Weights of a small GPT-style language model, trained from scratch on English Wikipedia: MLP 1792 squared ReLU, RMSNorm before each block.
Each number is 500 + 40 x the weight over its row's rms, rounded and kept within 0 to 999. Layers, rows and columns count from 0. Numbers have three digits each. The size before them is the row's rms in percent of the matrix's.

# up: layer 3 MLP up, 1792x448, rms 0.166, rows 1253-1299, columns 384-447
# down: layer 3 MLP down (transposed), 1792x448, rms 0.0933, rows 1253-1298, columns 384-447
up1253 136:441505449407464485404556504422445502490449476491511544497499507453548525445510517503541525448573485473428439563522462457479427532492424556467462480508475564511468428432492521519446474502502521
down1253 112:472507454564496512466461501558508507522507498596441501467501441464567506530536554464495504506446482479561497504529515475562518386458546607529539527480486457473512494502498488559516528495480478
up1254 110:410527529518503536475529540467460502539430457519520513495492521606474453467514597538479482408512446472506454510573534468531527470521505561497422459495537496515440563498464582466486455462510495
down1254 117:443551537483569437498568411429569501543521493521469479486449522576485487520589521520490425474539511505531462530523446550517515433547468546516428553568556462511465490515446484498488424483470507
up1255 116:492499542556523527495444514505528468564508494447475515570500482520471553550472413488462533451437473470470526590492485475507498514480484453483526509493492541510512503476491593488515534474432533
down1255 118:464588593400454377511482503545560458528566435397503561465496515470463530493519443538445575519484424504458536464509474533536475514453461473503564503458461480514534470463526550519555454503446481
up1256 113:560461475528534564486457542518536508481507538507515427516440446487509559506340561533504531548495597590417506446499527561470517443531550478593561484489500488503482505490524473484511517434492455
down1256 116:470497470567585602529518530479489537486538541428473494455493490436531430544441499456542517534521540533409491510483505477474525559493450473491505512527471522473543467439543445458503498524445501
up1257 110:502629508507486446490514452481518566434488536493479519466575446562463529518535494548520460483478472467458420469477553493489461495514513488473440493472528523468507530533502487470512514462427490
down1257 115:516530494501533432553546529489493531489499448476480473459493523483519518554507485527545470514498464480514451491513510486509510528570555459543478562513522470487461524506443566553505479526500497
up1258 099:500544510529435536467515493498559498537506444462527532482496499535522566503454424440547410532515478525498444479492478567519424533440439460559552482508539494422456521466571546545542470499499550
down1258 115:577523541510504597531508519483532442489531510504446454579492557502456435530576523571478519488472509476510564510555481484500466469527497550503507552516553488517460559484547536574439542549514436
up1259 034:508482526540527477562469458428471489512482470440529537455484482525472538488497538508550556483510486500501502510524531489444522536503496561437441468493466473505523469498497528470471532488509463
down1259 041:380518474473482535459506483554547482528547504518559477585507489550516492499456430439479553554494538559494575543533506502444519500530491539518404524447466486495487564461459522533463515506458506
up1260 031:504527452468548451519549431519479547473581568472526532484438492462481511435524557470499544444427550475485517530533485474512470466430492522550529482511418627478450427494494514530461602445487519
down1260 039:430443476470474504428421470484561503546522432556541443497421451558526492480520443519444509478542495447539480483451460525518498468551507469458575491466526466577511548530486491454501520468531493
up1261 115:503488473524491500449407524508504501488455492457525467489458492514375485495449526489473442524480537557498588492532420608556501500520468490452498528513524538490485422545489578468538468548570448
down1261 103:423494498528444586453540484514465435516525507552553414516524542435542508513510511490591468488561513482511395558520512547541443520497504549441462556422474447448546537417508504506526555499585528
up1262 052:509460497513520515526550479502513488517462514477560550598515556505514410469473505457455567402488492473578498501419519489502562434500507513530472422522528502504543486501418520501471557486515438
down1262 055:426483552478455468438462488484491524547484489471486441525426546511429521495489470537414496510477496434451478504569467415504534466535550461418527513467491492474495458467545486462448515466520497
up1263 119:481462467524547572490461566466511497461446498487513477498531500518447514493435466546614505460622493491529459519421479500515537535522447506533535478485513551549554499469505539566446404443533523
down1263 117:493486533471440523513473496548486486515450521434503491507480409397467487486537493492530495538536521520489452449483517523497432465469552575482515548490561499492515532570493488568505509510522437
up1264 120:562555511464573471431545483456485558552474578445531508458585523532514485531508458464490553559485559533464510542446527498493490519476541560595546464551467578447512535450460524477507563487492491
down1264 112:552553569510440520493532509469485527528497466515475453521536594530435485547487495501463534449564454567530517492504491487500454483482479526475469500438523481522462532487524498535541508474471497
up1265 114:556555430563456529545480496504502501517494429491516541527564481530586562509514474563491465506525443524481513511512537463517567534534552530493487559527444506425525543437410497529472557503414414
down1265 119:529441560512458548437516488503528557402507501493483498462484479542475489511518569487460509539556509474499466534459456487541542437553546583464534487561464512426509472488506448419477504455507496
up1266 039:517490510561539459455524467482493525545490477495529574485502427498486492509464467464492482481490460454487422451454543565537483525507397498509446451539490477476505440530493504497414582483517511
down1266 050:452578503453530609489416498516498536478467475465487541477490528486562474544480421515513421454512564520514520451519424445386498471477487597452506422504469457514536501482459541548534450444509514
up1267 117:459517531465526553482497536527454493510526516462446526546553469463496501494472571470507519488514499524492482536520515450514453516529519454477447489505482510552488499464526456463523534439493540
down1267 109:451533477458522510539535492528504560514570495542471449497433539442482424523499492504474530522474451553564577419572517474457502478555428547411491507508562498516473485454582549510465536488465476
up1268 110:539424456518511496513471501462453515413503559461564567504488488470503462468582464550527533417459536560452563492517449508486468458518450492542500529516424546468475530540503517498537462513568513
down1268 113:478512514459485562427530509462489544481511446547439543481588542532514476531464441538478536452503509529494446551518527494508481597457485465378475511565527482553502529460519589394495438486521497
up1269 032:561529490490494504429526562556495583525490541481527522501412484536501563498522571432522524531528499475488465471526543439439489452514513499510521536506474495562509505546402453568445491456479490
down1269 045:464473529470468435493509542507454488531521425527459537605498490496436439465467526525514471510479482538484475450490471475512531504484484496421520434525481565453478555557449513549566510528513521
up1270 121:540458506480488492564520439513575505535569527467546504442574444484457479508538538480559525518597611519528497491493534447458520534444494496558574465479482472551459458570528494496479581496491555
down1270 116:462522498514551448470505539462521521550548483486545531431510423563510502501476408503443403520404468519548531543504551447554474467395511497444508530498581471497518496475432500501514506475489467
up1271 120:493535436532494446509479511521500594540456513433547442463537466494523485484485511460466533543495481521489549496472444521548463516544582483533532443543484482545501489471428495490443510520500483
down1271 117:521505456483535408450515535540468522482506435457550496446537538437461433466418553610485480529509444513544454409527551469453397451504527490406425457462520532482479377519508463503515557457457480
up1272 041:488532572423462476570552478527546474529533459449525473515478473460583476481442507550492449532499523493523533460481543517530527526468484497509547426494470484471537475444456480518463481530424466
down1272 052:511509487522500554535484504545490575523464523497464491511504586498490467547475501493569520449453433531540488550465410469474510424537522470515520529550554555471461513513491466462529474529537493
up1273 115:522431512456459492508529504510471425474513533549521498537437471497446445444431553553477522512409474554524466458504494515471456565487514511504499466491464463410542524550550449463580494523477499
down1273 109:485559483515527528527544549481413509469532514477499504540544520416550494451503500554519530455536514438546507600464506520471507453495563521499507496471500537501452486486461444515480448476496492
up1274 117:550474456501490465449485454488454524530514563598491480528516491555413514490452517439493539486589502487549548563442522464497421424528503472523482421444468521459507580455476504562458550512470476
down1274 109:500514536495503527489537434503539417503486583540458570459489484513500491540521516501576414489520549456504522444455544483476532469490489498511441581498557497464495464458505530497458493502490461
up1275 115:589502545548548420478580523499512508530461467475488552540548453467495506503498531489562486539456513552583464476419455472440501491504438487504504538474476410394588500480479513568523527497427502
down1275 118:464513511505511527508442470520528544487479543487471498433523476440530474474443547500496480455606534511473574470497552526529570478516514491479461508549507517517495536532471538571533512435537452
up1276 109:493507495566496488469446530461476441433496544502582533533491459484489495471478597548533561467507537552487492485545547499455501459521522511518573591451509461536417535511461469483465508440480533
down1276 111:524470476456498449558507537535477493535544521537471521454469500528477514479432548504505497459427525497542566438482488506410543447458547446522513544503422527549465506560452586500526446493485549
up1277 113:541441543514470463507564460490511493488517423478497532543523472545482498481459444465543492595491507547461520519526552504511477469526470523507451415425552486512516488456572488483518547524528547
down1277 113:618538500436460551448546532472499505512472460540467454529449477461574504456625521504503500487397542500485535528474450519449537491432574489442604493473517464493584494453513508467482516480463507
up1278 042:516486517505467474524511495472554459434471561556464537483529449500425580508454536443516511514539517421481548540522464564495503506532442496472472477515504529510472489518546458543399497541491548
down1278 049:515489555475574420537519534498513440424565544485511488519511541513538588566566456503516556570565480527478564455535473518517467453563472486527446535471473519392476499460496502487521502523492526
up1279 042:479531472527514501513482512444506548506477472472547526469494480536507529462541581528574509416483522415462469474463471529583511484473490482465456514520371534470457555502466458521523533494512490
down1279 054:561463550452561433483483492569425565509555475538474489511461550538456471506518486515484542527523499511596444460458489432446550475517476473506518462472548513444506466450449490470538385467507501
up1280 116:510496569537490489563524504468551481435545557473441525478516531495488580505408501463470515535540569549580515535455488544500550499501516486521451578530482504533512506489476580517462502447525486
down1280 117:441517538457539454527478474529522513497522519482441493487459527464554518500473457443495518538463500498534521504533464535542505464485567435510524518512504470460522558555503513524527559505491504
up1281 114:466463618499493521547523475545441425541475511566473458541524550514531476460472506533549458467459496507515442550469558502482480529436481519597489443454517555499506488462532499504562531481492530
down1281 112:539520489497513455472455508533483556534509547490513542472525565468485504612511453542460503438491478506431548519560513483439550573484521459481440512446496496509533509445542500476510534506558534
up1282 054:482520454557499449526441468482469386460530501473497509523478550550491558510380508431466413452443542415542468515545522525470476519547483485442490449471466514473501469488374509577445533496429490
down1282 072:446473444472505466518468511470486493526526533557510528536487568434512594501492480527507520471521500519588527534461521557553486451585503473476506570512474498485491511473557493474513437522437486
up1283 115:530517525468424473475517468474484457476509425511503484480484507472507482460445528524515589427460506548475458517557483587397524480479534425522479501495473492478530462547519471484531560517468474
down1283 111:512484444477542514474522539493504414468450504454430482526535533565457534571520449453502474573475511553459474446471449533499516573554482559534454581419448591462455558559524487496492547488519416
up1284 112:475528497561486517478463548539512459438497473527560496522536518505576507517496463504432470466572525479473473475502538461580517569485455548531449433533452545539496500506551497516480510449565486
down1284 117:552523466542492455458481431495497512491469530554523498439581468492492419616500536489483510482438539415550505520561477466559559502551524501523455524499532450438471457483529516530530491450543483
up1285 099:472451473525517469496474478471471469520456447544514569540465527507548464469486525456437452529516507497464554570469546468462467499491453456528522436471465515472505526485450551569489488561519552
down1285 108:535569472526475482470504565498482486530470547464471472431555530539551404444527445538485534491495494490462604470502594459472540470494464539493521484545418486420566558527475464505527443447518488
up1286 119:467484474495535418488544485558472539510460509513544416454514521480524484441521436552495432516557473570501457532457569503526422529579496492574488490552505483537450623501426536512514469518479481
down1286 106:427532508493571529524415548488482452537554517472475530477510487478455499494602471526577500616486524451473548520502526485458509444526488476448498474518513484485461446442463475486501510455496438
up1287 108:494564451502471574494517435424509457526494532459559537415516555459473576469481457408505392544571453477551439520447521470420536492507504515537551494478523496496488452454461549563507520508546546
down1287 108:521490541410503524447503467489494505445420587548446479527453500581534592489502415512484497479459527449554508477576520516479417486472473557399482471537444498502481450513520473535546523491453522
up1288 094:434471498494568457475581491438438518519520498520511559510493480438597467471501561553437477541379484500492509523492486505505489582526465488488557429490542564499534511466509531465545528491498463
down1288 106:452462461483510515494536505438494456561538605516491544460454504499574563533482532501433423516481547526522457534552484515464500553492538495498549554526563468444458443455519517474565475529465426
up1289 033:495494477478540426488485422539515480542499529602538469446430418509506490488465452502539429503490468455485511459459553468522519451458514516476516460480432463526413504449453504486551478491468459
down1289 039:536516524536524546505513499468468547424447444536508472473436524449518515536482431463479482514552479584517563495491541540430439496541498509385491520492495525536466512504522492477515484491563522
up1290 032:414483538512535530516459436507540498577476563414477470453580485515590559498515510488518464502510532387473489488474530439587508460518468483484524552560520500473491617486433528478572522487462531
down1290 043:552531500446471499495477569507481571431486409529509500523501531506458521565509481486477495480518529503543464487531456503509533523466565537501520565487482545482472547459522449436507465447482469
up1291 110:515555518467555489521493616518497553512546471473536555492517478467483549509476501500525611540523559448421437521516454534506442543458493485472502452409552521518524437565497449505476522510471449
down1291 110:510491476496589487488443556449551513498493474522471504525439507520458533481555496479528574536484489493491460445516480427582480553436528477511455515502434529538505511512486460483512540486457457
up1292 112:489452484445502500588527499471528539521561435465538463539586596515523515521500529459483486523510543456459507471484515572493451481536492569522449447480485516507542416496487472493509486459467432
down1292 112:492547513558496506556508532501467485490461488477514426533489528410484505456571521531486480441518532553574415517488457497507510530601438512445490497450546477567516485515500487526547537454569536
up1293 122:512443516476518479528530468463478502517534520497484520487577545512475485567462477448566496551499454479474493546508514505383481518541470459492404508469488468494467519489478541503477492378505515
down1293 116:554526536501565472520538471509452554427541553547576476494514574544569418535501492534567543550455528416489460465493503518458459540463512426515496458518431519472530482521510540490537498464453514
up1294 107:538480534506478409505475443488547448471452530500505501460526487514495433457506548452468510512443566504469491491454451493429493538507490456458468499548521467475456491530567491489463544500492469
down1294 113:520536491485538504452541528449478422538494490479441490463562548497533488524481437526500499513481486521494477530507485489463481582504439509519559496474513492595557536471435481544540532539490441
up1295 029:523481485516499471493547532471512504426452465499469489466550538500466533529503535461570511532462467475429424469472515576482453519527409524484604480475411466490549536548471511573432532532547455
down1295 033:506494555464458506551491498606451529508502463526486440478502551496570464466535463544537467478555538517570497434506483540492522457430491474530498496464453486527504474487512441464407504525454490
up1296 049:526548578429500477485414434442451516533436518491514522441495477487566498524506486496521468373492495545542488516506458468491439561524463507493425529549459571528464554554495489493481454481526538
down1296 065:443510503514468471513493555564457482517466563486559512480448524477468430471484502476425539526500514482490529492505524513469498527426497513462437478460515516433459545460498547493466513433429487
up1297 049:517495497531474475432450527452527535456522453473547479508504511460566484510436556550579497444411442520484490546464511425458578504478536527570445429455501483511488451437478485451495545515488519
down1297 064:509550524434498552528482534504487458483523476562544497511513521522460440482543454479505507501486495439510504555518516477531450489530545536486530549512540515521492512463560543542501526517547470
up1298 048:456456512442471521466487478495476534467511452491464500488532513522529429526487542434507523529443572572447546504531457587500465519594428529481465502510485518502533544513477482532445494524450472
down1298 069:474541503456567596491521521460384510453477580527492513482461525510487458495492507538509456495518477380433476462504473428476468495459429504470475505508476500503491443531514519463451519493468501
up1299 033:495541492479582518526434486526494429480529454488488515497519401499553499506546470528536488521463566461498522498452548512448409582449496445523574493505487470487576566511432495511440568510559463